config.yaml
d_mlp: 1024
vocab_size: 4096
activation: "swiglu"
norm_place: "pre"
positions: "rope"
final_lr_fraction: 0.05
steps: 2825
dataset: "wikipedia_en"
Each number is 128 + 24 x the weight over its row's rms, rounded and kept within 0 to 255. Layers, rows and columns count from 0. The size above them is the row's rms in percent of the matrix's.

# layer 11 attention query, 384x384, rms 0.0433, rows 63,95,127, columns 64-127
size [101  96 114]
[[160 114 112 117 133  98 160 124 147 126  90 110  85 150 142 133 124 121  88  99 123 140 129 139 159 126  84 157 112 209 104 135 154 108 128 142 112 151  97 170 117 138  83 132 107 114 128 101 146 135 102  97 131 141 117 174 165 111 105 109 136 155 112 139]
 [150 125 115 132 133 102 148 191 167 148 130 114 141 102  95 152 117 124 132 126 150 119 162 142 123 168  94 151 137 134 146 156 105  95 134 134 114 158  89 164  88 134  86 163 136 102 137 137 115 139 160 110 136 132 135 120 131  81 121 139 118 149 143 122]
 [116 164  91 130 133  71 131 133 119 169 146 140 162 168 111 157 142  62  91 109 125 134  80 132 177 145 130 160 148 195 165 136 129 126 138 150 116 145 107 115 115 148 156 154  86  86 129 132 107 144 139 137 116 172 110 108 125 146 145 100 109 118 141 149]]
# layer 11 attention key, 96x384, rms 0.0424, rows 31, columns 64-127
size [112]
[[126 156 117 141 100 105 137 104 140 169 188 128 123 168 150 132 130  97 121  75 118  98  94 114 162 144 118 148 172 143  96 147 118  89 169 136 146 112 109 130 109 103 148 114 153 116 125 104 155 168 144 103 163 157 159 157 153 112  96 162 132 131 126 118]]
# layer 11 attention value, 96x384, rms 0.0747, rows 0-20, columns 64-127
size [ 72  80  79  81  76  77  79  79  75  78  77  79  75  72  78  72  73  76  76  80  78]
[[ 78 146 118 105 113 103 170 110 138 117 108 128 147 147 121 109 161 103 129 126 116 138 135  96 111  98 116 207 122 125 169 126 160 124 116  89 120  88 112 167 119 110 133 137 152  83 104 137 133 122  81 181  88 165 138 135  97 155 166 101  81 140  94  92]
 [169 144 124 124 126 172 105 203 142 146 124 127 133 127 112 131 137  93 111  91 129 131 137 121 156 111 121 141 145 122 117 126 162 112 127 145  96 119  75  87 113 106 102 117 146  95  84 132 151 182 142 116 160 165  85 130 129 101 127 137 126 125 149  78]
 [ 95 164 156 107 107 144  84  93  75  92 118 120 137 132 146  99 129 101 130  92  93 114  61 125 124 101 107  74 158  87 167 162 153 166 136 147 113 145 130 119 116 156 131 161 106  97 116 115 132 141 140 135 115 118 170 125 131 111 155 159 134 140 178 159]
 [135 141 134 146  92 146 157 132 120 125 103 120 153 119 100 137 141 175 121 153  96 138 118 105 174 112 140 131  88 109 163 136 147  93 126 140 167 131 149 167 122 125 177 114 129  88 134 163  95 134 132 188 112 116 137 165 165 134 160 134 147 144 117  99]
 [110 117 120 144 141 148  88 113 127 170 112  95 120 102 102 150 121 106 117 124 154  89 120 137 117 135 102 139 136  97 136 139 159 128  98 146 132 166 122 107 134  97 165 126 157 119 150 116 132 104 118  99 106 105 139 102 138 142  96 120 124 142 139 143]
 [ 97 127 138 145 157 106 116 167 120 143 127 139 139 119 131  95  91 132 155 115  88 147 100 140 144 145  97 123 118 174 155 150  90 135 107 110 126  89 134 141 108 113 135  77 135 111 104 150 141 125 112 115 134 142 129 136 134 114 140 138 150 102 114  97]
 [161 168 124 146  93 108 117 115 135 124 162 107 110  90 134  56 100 142 124 129 123 137 127 109 152 136 127 131 161 151 118 132 125 119 151 171 131 178 125  90 128 154 143 179 181 147 156 140 111  90  80  88 155  92 127 151 123  98 117 130 116 113 120 124]
 [136 128  82 133  62 123 180  95 130 152 124 112 124 128 125 115 118  98 105 147 129 192 135 132  61 180 115 146  99 124 105  85 135 125 138 110 143 119 121 127 105 115 151 122 144 102 112 156 154 166 149 150 146  96 157 133  85 135  66 183 143 134 155 131]
 [137 161 119 149 138 123 119 142 107 130 170  94 140 101 133 101 158 144 121 126 116  82 159  84 110 120 115 150 132 136 144 100  89 158 149  77 121 135 129 146 149 147 148 109 122 129 104  94 160 141 111 132 116 126 128 114 108 133 152  94 122 134 119  95]
 [133 148  91 113  98 162 142 108 136 132 123 146 108 141 126 131 142 131 129 128 101 153 123 114 140 127 130 131 149 155 143 140 103 131 124 134 102 120  73 149 142 135 154 111 111 129 116 104 163 155  90 176 125 131 126 105 126 153 102 143 191 168 144 100]
 [ 99 112 147 126 118 123 174 159 121 106 100 158 139 128 168 116 116 147 153 125 140 106 143  88  71 133 135 122 107 151 156 149 109 141 145 133 142  99 159  92 164 103 110 144  88 141 125 140  83 183 169 129 135 160 110 114 125 127 110 182 142 126 172  62]
 [110 130  95 120 159 134 156 122 141 128 115 115 123 114 119 182  87 118 171 135 136 148 106 143 123 152 154  96 164 111 100  94 129 121 165 156 122 115 111 113 173 112  80 171 156 127 175  92 102 143  77 143 168 165 119 108 141 129 143 135 115  99 124 161]
 [119 116 163 149  96 138 116 126 125 124 151 130 153 113 116 120 121 118 107 150 153  96 145 144 101 112 107 126 121  91 143 189 114 126 116 121 147  96 131 124  69 131 122 127 163  77 142 133  75 132  78 137 109 188 129 170 101 150  96  58 159 153 107 153]
 [102 132  98 137 120 122 110  96 152 145 116 112 121 132 137  64 108 108 140 111 116 129 132 105 112 157 106 140 132 140 155 156 126 112 128 150 159 100 107 121 145 123  89 125  95 108 115 112  82 115 107 168  86 144 156 137 122 111 143 118 122 189 144 139]
 [ 78 157  98 106 150 136 174 126 145 145  62 156 178 128 126 134 100 121 107 108 125 121 150  92 145 113 138 107 141 129 121  99 103 140  89 163 150 106 145 100 143 118 166 138 162 111 110 106 184 126 150 113 111  98 143 112 142 160 120 139 154  93 129 138]
 [147 124 115 143  93 120 143 134 136 126 193 130 158 106 172 123 157 115 194 147  92 132 125 127 117 119 100 123 126 150 129 121 130 147 119 102 114 127 118 129 112  57 119 127 147  92 177 148 115 101 133 150 154 119 130 121 158 140 158  92 112 171 120 121]
 [141 109 150 120 153 135 160 128 107 139 100 124 131 141 123 100 152 135 101 152 172 148 101 148 154 128 132  94 112 163 160 102 113  88  87 135 102 134 130 169  93 114 151 176 126 123 113 111 148 145 132 136 160  92 144 122 123 104  83 109  85 139  84 144]
 [166 136 152 129 109 129 116 115 171 167  93 120 121 136  89 121 164 102 150 151  96 147 161 144 188 156 147 150  94 159 146 181 150 136 144 111 148  90 164 165  96 134 166 127 154 116 167 112 140 139 129  72 113 119 120 100 154 136 115 138 133 135 181 148]
 [142 129 183 169 128 160 125 129 133 171 100  86 112 107 146 114 145  57 129  78  97 126 128 149 116  70 145 109 136 116 132 109 149 106 120 119 129 100 121 124 110 108 130 128 111 134 126 110 156  91  91 174 166 101 139 129 121 136 139  89 135 115 153 134]
 [144 130 120 159 172 126 140 113 130 118 129 177 138  88 126 108 157 104 156 138 148 133 177 142 122 139 150 137 109 112 156 140 110 114 154  85 132 108 127 112 139 111 117 118 114 190 143 109  99 144 127 110 102 105 113 129 124 121 114 155  91 132 116 154]
 [161 136  98 156 154 163 129 114 126 182 132  94 111  96 121  97 141 132 156 125  91 137 134 126 142 132 136 103 107 158 135 113 154 145 116 110 111 184 177  59 124  87 127 158 122 153 104 135 157 114  98 103 170 123 110 149 150 120 109 153 107 110 108 111]]
# layer 11 attention output (transposed), 384x384, rms 0.108, rows 0-19,32-51,64-83,96-115, columns 64-127
size [ 84  84  86  80  88  78  78  86  84  86  79  82  88  80  79  83  82  83  84  89  78  82  83  87  83  90  90  82  84  86  86  81  76  77  86  81  82  82  77  90  88  84  84  81  82  83  84  81  86  85  87  89  73  82  87  84  74  83  82  79  93  99 106 112 104 101 106 107 102 107 109 109 106 102 109  99 108 109 100 107]
[[116 111 113 171 135 123 159 135 104 129 129 112 115 126 142 130 171 153  81 122 138 123 174 121 138 115 151 101 153 169 157 135 172 144 118 124 111 158 136 159 114  78 104 141  76 127 166 144 114 103 146 114 146 128 152 138  72 105 103 145 136  98  98 151]
 [131 111 115 165 104  92 102  82 162 164 115 158 118 156 115 120 104 141 157 114 119 156 156 173 127 144 135  73 125 119 137 120 143 164  98  81 111 126 116 167 113 178 113 149 131 162 129 169 113 118 176 136 127  77  93 108 143 132 123 108 112 124 130 140]
 [103 114 174 159 155 132 140 129 176 155 133 159 137 156 111 139 153 148 105 170 132 117 117 175 146 104 171 155 140  93 138 135 106 124 121 117 129 163 127  66 129 121 118 107 140 135 126  91 150  82 157 130 125 128 145 124 126 146 137 131 141 154 104 146]
 [139 155 123 121 164 150 100 146 102 145 120 135 131 132 135 109 134 123 135 130 112 127  99 145 111 143 126 103 140  89 112 148 148 169 130 104 117 117 135 145 148 148 122 122 138 113  79 152 156 144 120 149 119 136 143 144 113  82 160 169 127 125 141 122]
 [121 157 102 152 123 117  98 144 102 163 125 145 152  97 119 151 133 146  54 118 154 110 117 112  41 139 124 162  89 128  90 127 159 120 114 157  97 104 123 135 157 120 133 125 128 128 114  91 142 158 127 145 139 130 146 136  99 120 102 123 130 132 105 146]
 [ 97 104 116 156 102 133 136 128 121  93 134 127 114 137 168 167 141 127 107  87 136 125 162 117 147 104 101 150 125 181  83 155  98 122  87 150 128 154 137 110 195 111 121 160 116  76 123 106  98 174 106 134 129  90 129 114  97 135 106 145 161 118 145 137]
 [168 146 131 122 100 155 123 143 139 108 152 144  93  78 110 150 117 141 108 145 120 111 119 139 116 159 108 123  77 143 161 124 154 123 131  90 134 148 147 149 115 115 117 110 139 140 136 115 103 135 136 162 210  91 117 156 160 131 121 127 113 148 151 118]
 [146 111 127 141 126 104 124 118 118  95 115 139 165 120 127 122  96  88 169 175 125 113 124 124 143 118 148  91 129 129 154 138 125 104 131 156 143 114 129 115 142 139 137 138 101 126 116 126 125 119 146 143 184 151 144 123 160 145 126 138 123 150 130 131]
 [101  99 149 132 149 115 131  92 137 141 112  79 102 126 178  89 111 141 147 123 148 116 145 152 135 127 118 116 135 123 158 122 144  88 158 144 131 135 121 106 127 166 150 163  94 108 156 165 149 174 123 131 100 154 154 144 147 141 143 115  84 106 120 144]
 [110  99 137 104 129 138 153 173 111 149 127  96 127 108 149 141 131 146 100 170 147 124 112 186 132 130 149 139 165 149 115 109  92  90 150 135 112 106 132 162 147  88 145 152 120 109 126 119  98 181 128 107  96 102 172 136 137  94 119 100 106 107 111 178]
 [132 107 107 133 123 116 135 150 123 116 120 174  89 115 139  96 153 124 117 108 111 127 166 150 137 104 133 149 102 140 110 122 148 176 123 128 152 122 177 158  86 160 120 124 157 125 112 102 125 109 145 130 124 130 143 148 133 127 102 113 158 116 118 159]
 [131 125 110 124 124 147 187 115 116 135 147 145 162 128 135 105 132 127  91 156 149 126 120 125 166 131 179 159 158 136 154 152 107 125 132 120  99 105  51  83 127 113 108  91 149 128  93 108 126  73 153 100 140 128 134 209  88 131 137 115 125 152 127 130]
 [127 127 117 232 148 137 126 178 141 128 130 135 148 145 116 156 139 129 121 126 104 136 157 116 134 125 104 143 101 117 116 104 141  88 163 138 156 156 172  90 138 161 168 130 155 153 133 101 131 108 174 147 154 107 146 130 161 153 144 139 192 145 124 113]
 [119  80 118 134 142 147 116 131 146 115 115 157 141 108 148 115 129 135 115 103 119 133 127 170 143 110 134 129  91 113 136 117 131 167 117 117 115  89  99 111 144 132 135 153 111 142 191 124 122 115 108 149 155 160 120  91 168 106 138 118 109 134 145 136]
 [165 152 128 151  95  96 109 143 126 128 135 120  93 167 119 165 158 140 161 156 115 154  83 151 127  89 103 124 147 128 153 115 103 105 125 135 139  96 158 134 142 162 127  84 121 103 134 170  95 111 140  92 118 137 137 114  97 119 192 183 161 122 159 113]
 [124 139 142  84 136 133 142 129  98 134 141 116 103 163 119 129 145 168 111 130 196  86 123 154 153  76 114 145 118 129 144 135 136 106 147 121 139  94 123 157 114 120 121 120 121 104 163 117 141 143 143 109 166 130  77 126 109 149 147 160 135  83 145 104]
 [134 122 127 140 130 144 116 125 117 134 135  97 107 172  84 115 147 149 146 162 162 150 142  97 122  87 139 147 136 110  67 144 136 159  78 145 139 142 141 119 121 126 119 116 128 133 129 130 129 135 136 123 162 104 118 150 125 128 131 112 144 116 105 130]
 [121 145 143 120 101 152 117 128 142  85 113 134 134 113 152 106 114 151 103 192 115 145 108 117 113  85 148 165 107 133 117 137 107 144 167 127 110 152  82 194 185 182 100  57 129 165  97 136 109 123 174 162 117 128 162 174  80 138 112  86 102 111 115 124]
 [105 127 117  84 137 145  85 161 184 147 163 117 136 130 139 169 117 149 124 194  94  96 145 172  90 131 145 135 142  84 148  88 147 118 138 104 149 112 118 135 103 173 133 168 128 107 120 155 150 141 137 132 136  92 121 176 136 137  97 137 133 155  96 106]
 [120 143 149 149 109 131 133  97 139 119 160  79  98 125 120 113 158 120 120  75 120 164 151 134 126 105 143 130 133 110 101 146 130 120 126 109 143 125 116 147 106 175 121 131 114 113 164 118 172 117 122  96 134 137 122 144  75 102 149  83 131 122 139  63]
 [127 132 131 132  99 120 109 147 125 120 165 112 127 136 122 162 113 131 119 122 120 126 113 163 127 158 129 140 114 148 127 123 108 138 109 184 101 120 127 141 121 138 130 153 128 139 109 159  91 156 118  94 179 132 175 117 159 119 158 134 107 152 141  96]
 [122 152 141 129 137 131 140  82 137 106 119 148 173 124 157  98  98 118  94 127 120 144  91  93 103  97 158 145 145 114 130 151 104 143 136 135 122 151 110 128 164 120 148 136 107  82 142 135 134 129 109 125 134 152 165 112 137 109 130 114 127 127 110 168]
 [155 124 154 136 165  79 138 128  79 186 137 150 130 147 138 119 135 107 164  88 137 133 135 162  92 137  92 148 102 134 118 160 139 109 110 147 161  77 109 141 134 165 107 140 151 148 146  87 104 133  85 111 134 122 145 111 155 102 117 122  86 104 136 129]
 [ 87 105 126 153 113 128  91  95 120 111 112 114 104 114 143 121 170 136 118 109 139 130 142 112 134 174 139 106 137  97 107 113  93 136  85 122 119 126 101 123 103 136  58 164 120 142  98 178 144 121 136 119 148 156 133 147  47 115 108 106 175  81 115 129]
 [152 170  78 165 180  96 162  96 118 124 133 131 143 131 119 115  96  95 142 107 128 145 143 163 149 130 147 110 116 142 131 158 116 112 156 125 111 167 169 108 106 113 156  81 127 139 139 105 157 119 123 100 115 141 137  74 146 128 130 149 129  73 125 146]
 [151 129 136 156  67 132 137 121  81 119  86 141 125 150 117 144 134 105 140 109 132  78 143 107 148 164 103 133 124 108 144 134 119 136 169 157 114  93 165 136 115 119 186 103 160 121 110 112 132 103 111 110 127 155 148  91 116 127  98  94 150 177 136 107]
 [116 145 114 129 139 100 155 104 132 109 124 141 143 100 149 141  93 129 132 119 112 105 100 125 141 103 152 111  86 114 141 164 125  85 138 138 131 123 171 121 185 154 156 100 144 148 103 139 131  92 142 140 101 125 134 111  99 113 157 136 134 113 126 145]
 [118 157 133 150 150 136 107 111 130 174 140 143 102 115 159 130  91 118 133 123 121 142 132 115 149  94  94 122 147 123 178 123 121 170  90 117 128 125 104 153 155 128  61 173  98 125 127 144 136  80 115  69  95 148  96 145 130  72 171 140 180 181 158 137]
 [109 130 115 110 138 112 105 104 132 112 109 111 148 174 136 156 116 100 142 121 140 168  98 159 123 174 120 150 111 149 128 154 114  58 106 140 152 174  64 130  98 141 101 119 150 154 149 162 128 168 113 146 128  72  92 170 124 148 130 118 125 122  95 116]
 [136 120 112 104 122 109  91  70 106 115 176 126 159 122 135 127 110 132 142 169 131 123 150 194 140 163 136  76 143 107 145 106  97 163 136 106 132 168 151 113 109 179 112 163 119 122 127 146 144 151 168 140 142 125 121  91 135 153 106  93  97 101  82  95]
 [126 174 104 131 125 124 126 126 141 128 137 139 138  96 121  99 149 143 147  99 138 111 156 111 137 140 126  94 119 109 144 118 127 106 151 114 149 101 124 119  99 100 120 126 117 102 163 111 117 123 147 120 150 117 144 143 178 166 107 145 136 168 162 144]
 [119 146 106 101 118 120 130 120 142 146 150 107 102 160 156 119 115 123 136 126 110 151 107 151 121  74 107 132 101 142 130  89  92 150 163 105 135  97  95 122  93 145 110 126  86  83 132 126 183 123 108 135 133 140  85 115 118 115 114 142 126 147 137 126]
 [173 108 160 110 154 112 137 110 131 154 127 122 132  94 128 124 161 124 149 131 117  97 127 119 110 119 112 135 120 139 140 113 113 140 121 168 140 161 110 118 144  77  91 144 122 124 105 133 110 151 114 108 114 139 147 146 139  97  92 115  72  93 155 146]
 [ 99 106 126 122 130 128 141 136 111 116 163 188 116 137 118 121 213 146  98 126 114 109 155 140  87 137 146 147  99  85 142 102 132 137 107 147 144 132 136 111  79 118 114 141 160 162 152 134 143  97 107  90 161 139 149 112 120 166 132 120  67 114 117 150]
 [140  92 152 121 116 141 116 116 122 110 115 124 105 171 103  93 100 118 109 121 128 131 132 134  92 115 149 122  92 127 111 145 103 125 144 131 109 127 112 137 118 140  87  98 108 169 140 133 139 123 148 142 138 155 106 123 153 163 112 143 120 112 142 101]
 [150 133 132 128 168 132 123 113 157 149 156 177 118 164 148 126  97 120 135  92 132 163 139 145  84 133 111 139 165 105 162 143 101 166 128 112  86 131  99 150 128  94 104 117 114 145  91 116  96 137 101 123 141 200 163 112 166 141 144 101 107 123 132 143]
 [147 123 118 137 137 118 140 105 122  86 149 122 118 134 109 169 142 185 122 116 114 128 138  98 105 145 108 193 168 118 100  92 124 158 131 134 130 133 139 117 129 146 153 125 105 150 143 146 124 104 147 124 147 125 106 175 125 174 164 123 115 169 142 127]
 [121 113 125 179 121 110 176 100 145 144 125 124 117 122 127 140 151 139 180 148 146 141 131  68 152 131 134 107 138 111 119 117 111 176 123 154 135 129 138 114 105  85 162 138 121 109 103 123 125 135 143 123 112 141 141 111 103 121  91 142  79 129 123 103]
 [120 149 147 121 128 142 148 138 104 117 136 125  54  95 145 123 162 113 117 170 172 129 125 116 139 138 128 145 127 142 155 139 136 131  94 166 135 146 140 122 153 109 108 105 143 104  84  95 119 139 146 133 147 156 102  90 139 109 128 143 117 141 181 104]
 [139 119 174 110 117 119 164 118 111 153 142 126 102  83 141 139 126 161 126 133 130 111 115 141 150 121 127 137 105 153 102 145 155 157 101 154  93  89 129 142 122  95 151 125 145 116  94 106 164  99 136 151 127 181 105 111 130 135 129 178 127 129 128 107]
 [112 117 156 151  95 159  90 185  99 122 110 156 140 183 152  75 178 139 140 124 107 126  99 140 120 124 147  96 132 101 128 104 127 144 119 102 103 132 123 133 125 164 178 127 129 124 130 129 139 143 137 115 112 109 136 128 156 158 107 133 203  99 106 164]
 [110  95 103  61 157 140 113 116 110 110 140  88 121 143 174 113 137 111 130 160 128 105 128 119 133 121 141 156 123 155 144 143 122 122 149 151 130 164  93 151 111 147 119 182 129 126 138 134  92 134 133  96 169 115 146 170 102 114 108 163 161 146 106 122]
 [133 155  98 121 141 166 142 138 124 134 155 114 129 107 135 164 126 102 168 132 106 131 138 103 159 156 120 102 119 116 143 111 145 167 131 103 153 160 163 104 120 149 130 118 103 116 129 166  75 143 162 138 155 144 165 154 147 167 111 138 145 148 170 140]
 [152 107 163 172  85 142 119 105 125  73 111 116 130 155  97 160 136 119 135 139 134  80 127 108 136 126 132 136 116 149 112 122 160 146 149 140 131 139 167 104 106 102 163 152 196 110 125 124 116 178 131 143 112  74 117 113 129 133  99 118 128 162 145 117]
 [146 146 164 156  70 100 174 130  86 127 118 103 119 183 148 133 154 115 136 100 158 116  95 146 165 152 146 103 157 141 105 146 140 118  86  96 151 139 124 152 138 120 130 155 155 116 106 145 110 155 113 145 127 127 142 175 143  97 124 130 123 162 112 131]
 [133 107 123 147 112 146 107 130 149 117 131 114 149 122 150 128 150 138 137 134 121 102  99 121 108 123 137 121 114 143  96 114 115 120 107  96 127 166  99 124 123 131 122 130  73 134 106 172 147 152 107 158 159 153 109 136 141 180 147 132 139 130 121  88]
 [127  88 142  77 145 173 148 110 143 145  89 148 160 148 138 149 121 123 121 125 166 184 152  87 109 120 117 151 161  97  97 154 128 200 109 139 132 123 106 127 107 159 126 124 102 139 165 128  91 113 138 106 130 154 113 147 109 157 107  93 124 108 134 179]
 [182 154 126 137 124 139 134 156 113 138 105  94 105 137 120 106 130  97  66 150 123 171 134 140 117 151 101 152 119 136 142 112 118 135 136 133  90 162 146  99 197 104 134  73 159 118 137 121 115 143 111 177 131 170 125 107 158 153 140 170 130 158 100 134]
 [127 101 143 147 116 116 115 118 114 187 128 115 123 114 116 162 115 137 153  76  99 111 126 151 134 132 130 135 113 107 123  94 121 178  71 108 135 137 180 132 126  96 164  93 104 125 123 145  92 152 126 110 149 183 158  93  83  92 139 147 103 128 150 167]
 [ 93  91 129  99  94  80 140  78 119 116 133 116 135 161 131 125 140 110 134 122 151 101 122  74 132  76 184 145 119 117 132 149 132 119 136 125 143  83 104 143 138 135 118 106 148 152 157 136 131  67 150 104  93 147 154 118 147 121 161 136 130 119 166 102]
 [132 120 159 170 153 115 143 194 138 163 134 126 122 120 117 118 144 160 114 133 154  86 117 139 129 138 119  88 160 122 106 121 119 120 144 119 116 141 121 141 116 156 131 138 132 128 134 149 146 112 138 124 128 119 133 145 151 135 156 122 130 122 115 146]
 [140 142 102 126 127 124 120 126 113 123 153 148  94 176  72 139 126 106 132 129 133 136 162 100 123 144  91  80 179 112 159 129 142 100  99 148 186 147 142 138 125 134 163 116 133 127 177 135 119 132 167 117 130  77 140  64 110 134  92 182  87 172 123 128]
 [150 124 149 129 117 136 125  88 138 122 111 129 137 119 174 123  96 127 127 121 109 131 155 134 115 128 169 123 119  99 155 155 154 120 113 126 104 112  95 120 118 101 127 120 175 104 107 108 125 149 192 132 134 121 155  44 119  98 113 144 114  94 168 146]
 [187 125 100 125  99 122 100 195 101  98 113  95 112 129 176 112 102 107 122 108 197 152 174 163 114  87 144 104 127 154 125 139 127 124  73 110 122 134 143 122 110 135  85 144 110 113 144 118 112 174  96 122 100 168 148 170  75 112 147 141 114 129 132  93]
 [144 138 100 158 124 133 154 108 131  88 134 128 139  94 127 137 139 137 160 108  76 124 160 131 135 140 159 115 128 116 143 134 115 158 149 120 116 159 135  74  93 112 152 132 168 149 125 140 127 182 139 146 121 124 135 138 130  83 147 142 111 113 108  89]
 [120 129 117 161 128  90 165 140 102 133 119 119  97 148 116 136 142  99 111 114 112 142  92 152 112 130  76 147 119 137 111 161 153 126 119 142 134 146 146 148 140 156 128  98 157  88  88 171 121 124 169 133 140  77 146 142 105 110 110 158 143 150 188 148]
 [171 137 145  64 141 103 146 155 156 137 155 185 117 106 109 107  89  77 138 170 112 104 100 117 129 120 121 138 125 117 132 121 120 116 120 121 114 108  98 139  98 125 173 121 143 108 133 108 136 137 151 137 122 132 122 132 138  95 108  96 127 138 110 153]
 [136 150 175 105 123  89 102 161 105 128 120 119 132 123 167 125 157 118 119 125  97 135  86 135 122 121  71 138 107 139  68 163 109 139 107 138 117 134 137 139 132 172 102 133 148  88 126  88 121  87 119 155 118 125  58 132 169 173 106 165 182 129 139 181]
 [144 133 138 172 121 117  96 155 119 143 140 109 130 128 129 130 117 153 172 131 164 145 133 119  82 131 111 107 149 124  63  66 107  73 168 101 106  88 157 170 146 130 126 142 160 136 150 139 101 134 130 141 114 111 159 149 103 132 123 104 146  85  93 113]
 [149  99 114 113 135 113 116 145 105  95 116 117 176 110 153 162 117 113 133 141 125 121 127 153  67 144 124 113 131 128 132 119 173  99 122 152  96 153 110 130 140 164 141 148 153 120 151 184 111 128 135  72  95 133 159 118 136 106 108 114 136 152 133 116]
 [127 131 156  87 150 141 126 134 120 117 130 145 142  87 143 146  96 152 112 120 142 120 138 149 127 103 117  94 121  65 137 151  93 105  89 136 116 149 113 112 165 121  86 123 132 102  98 136 131 160  95 158 168 134 124 122 148  91 102 110 136 124 132 124]
 [ 93 144 145 120 146 133 148 155  84 105 143 101 130 106 113 126 143  77  98 111  97 120 113 113 161 139 129 146 142 137  97 146 116  99 131 145 134 156 168 101 132 106 118  76 151 164 142  79 139 117  71 123 135 108 146 115 124 111  97 125 152 128 145 147]
 [119 125 108 137  94  75 152  86 149 107 141  93 121 119 113 138 129 127 111 173 138 104 157  96  93 162 128 143 148 137 117 123 138  90 109 150 141  68 144 131  81  68 145 103 164 158 123 149 161 147 105 135 135 148 138 108 161 143 136 142 130 139 140 132]
 [162 118 129  87 113 123 133 157 149 181 143 165  97 104 172 134 152 136 112 129  84 122 162 100 112 123 101 140  88 159 118 126 144 125  94 134 132 130 120 104 150 120 100 122 123 125 131 109 125 132 105  68 134 123 108  93 138 168 132 137 118 144 142 153]
 [ 81 165 108 156 159 155 157 118 114  87 135  96 130 176 128 128 131 119 113 154 108 167 132 108 135  97 143  89 111 146 123 112 113 139 160 114 174  91 117  97 135 151  95 145 126 114 185  93 136 131  98 143 144 137 119 121  87 125 124 133 156 123 114 124]
 [101 149  79 141 123 120 143 118 144 146 135  86 108 142 127 142 112 123 143 130 149 152 127 162  95 108 135 160 132 116 130  98  95 148 121  72 152  86 156 133  91 120 154 143 151 127 116 145 126  85 131 122 104 132 132 115 118 129 160 106 113  97 149 137]
 [106 135 122 145  75 126 127 109 110 107 120 119 121 149 133 122 182 109 141 116 142 118 143 133  97 146 107  82  46 138 120 106 142 105 137 150 102 134 133 152 128 112 146  89 135 129 104 175 143 120 114  85 105 140  62 123 187 147 106 154 154 145 124 128]
 [101 131 111 111 119  94 153 117 150 152 113 151 141  98 115 105 146 154  91 111 137 133 141 141 149 144 148 151 165 145 122 178 134 119 142 134 136 116  69 132 154 119 163 127 137 166 159 118 161 138 102 115 117 103 102 120  80  97 128 133 113  78 156 159]
 [133 127 121 111 100 131 146 143 130  76 118 167 153 112 105 133 131 129 139 143 135 128 112 139 132 113 156 145 114 105 125 161 111 148 158 124 115 116 158 148 112 129 132 131 165 157 115 132 114 120 118 128 148 144 137 107 145 129 165 154 112 163 151  78]
 [133  62 128 129 126 113  97 103 141 126  84 127 159 113 136 104 132 108 123 119 118 126 117 114 102 122 106 124 119 100 119 116 138 132 130 137 131 117 156 107 132 162 125  96 177 110 114 140 121 141 102 150  92 112 125 125  89 140 150 113 129  89 137 144]
 [116 116 107 156 104 161  55 126 104 113 136 123  97 212 129 149 132 130 107 108 100 106  83 135 180 139 139 151 193 156 122 116 169  86 128 156 131 129 105 129 119 153 188  95  74 106 151 140 147 117 153  98 128 131  98 130 132 131 123 138  67 102 112  95]
 [105 148 149 186 106  90  87 151 126 138 115 116 113 116 141 114  80 145 104  97 112  90 156 132 160 136  79 145 126 171 118 133 131 142 105 156 138 129 158 157 133 118 163 107 123  98  84 100 136 130 120  71 110 155 116 138 152 114 143  97 140  92 102  95]
 [128 168 108 112 144 117 131 111 112 139 142 151 107 154 124 100 115 135 141 155 144 150 138 155  98 115 157 120 112 125 153 117 132 131 135 141 102 113 200 184 147 148 138 129 108 134 138 148 157 124  98 111 123 166 127 158 168 131 112 123 126  96 129 104]
 [156 151 119 111 111 137 119 151 115 196 136  78 155 114  74 142  96 133 155 123 122 139 104 124 139 132  74 142  75 101 151 115 140 100 130 134 100 128 127 143 122 110 148 137 116 125 118 104 158 133 127 120 105 138  95 109 126 153 121 129 128 144 111 153]
 [ 89 145 121  82 132 118 108 186 149 114 141 121 103 120 146  93 136 123 104 154 153  88 107 122  96 143 145 139 161  99 114 133 154 161 128 110 102 130 131 150 124 131  96 162  69 193 129 116 119 106 156 160 105 113 148 114 143 107 115  88 149 173 122  88]
 [153 126 145 139 136 130  95 140  94 125 132 126 136 133 151  94 146 114 118 150 114 151 107 151 115 141 154 147 108 131  53 134 132  85 155 149  69 153 165 121  85 153 104 147 128 139 158 122 141 124  84 131 147 114 122 155 122 126 115 154 101 125 111 167]
 [ 94 101 127 124 114 172  91  92 102 105 120 122 174  85 165 134  97 143  81 112 153  63  90 160 146 111 164 112  78 133 124 135 145 130 101 153 107 152 150 141 114  77 124 128  74 130 157 153 170 129 132 125 125 124 120 134 148  98 105 127 161 105 156 115]
 [120 134  72 129 117  89 149 175  95 169 126 108 119 102 143 130 114 113 113  79 116 141 134 170 120 133 142 117 157 143 161 142 172  93 103 103 140  81 125 100 132 110 117 156 166 150 146 159 174  89 148 161 147 132 183 142 160 115 155 148 111 123 161 143]
 [110 142 127 103  97 123 119 120 129 119 102 145 174 155 130 126 119 101 113 113 159 133 135 112 140 129 132  81 161 133 123 156 146 119 120 155 126 127 102  99 127 126 152 125 142 180 126 178 127 161 164 125 139 127 130 153 117 151 148 120 133 136 161 150]
 [144 105 126 142 112 155 122 135 125 144 168 103 120 145 120 108 114 115 139 126 172 104  91 100 112 114 145 146 138 114 105 151  85 120 111 119 172 164 143 101 134 167  98 123  95 140 145 126 101 108  92 115  98  99 111 166 121 137 124 115 135 169 132 160]]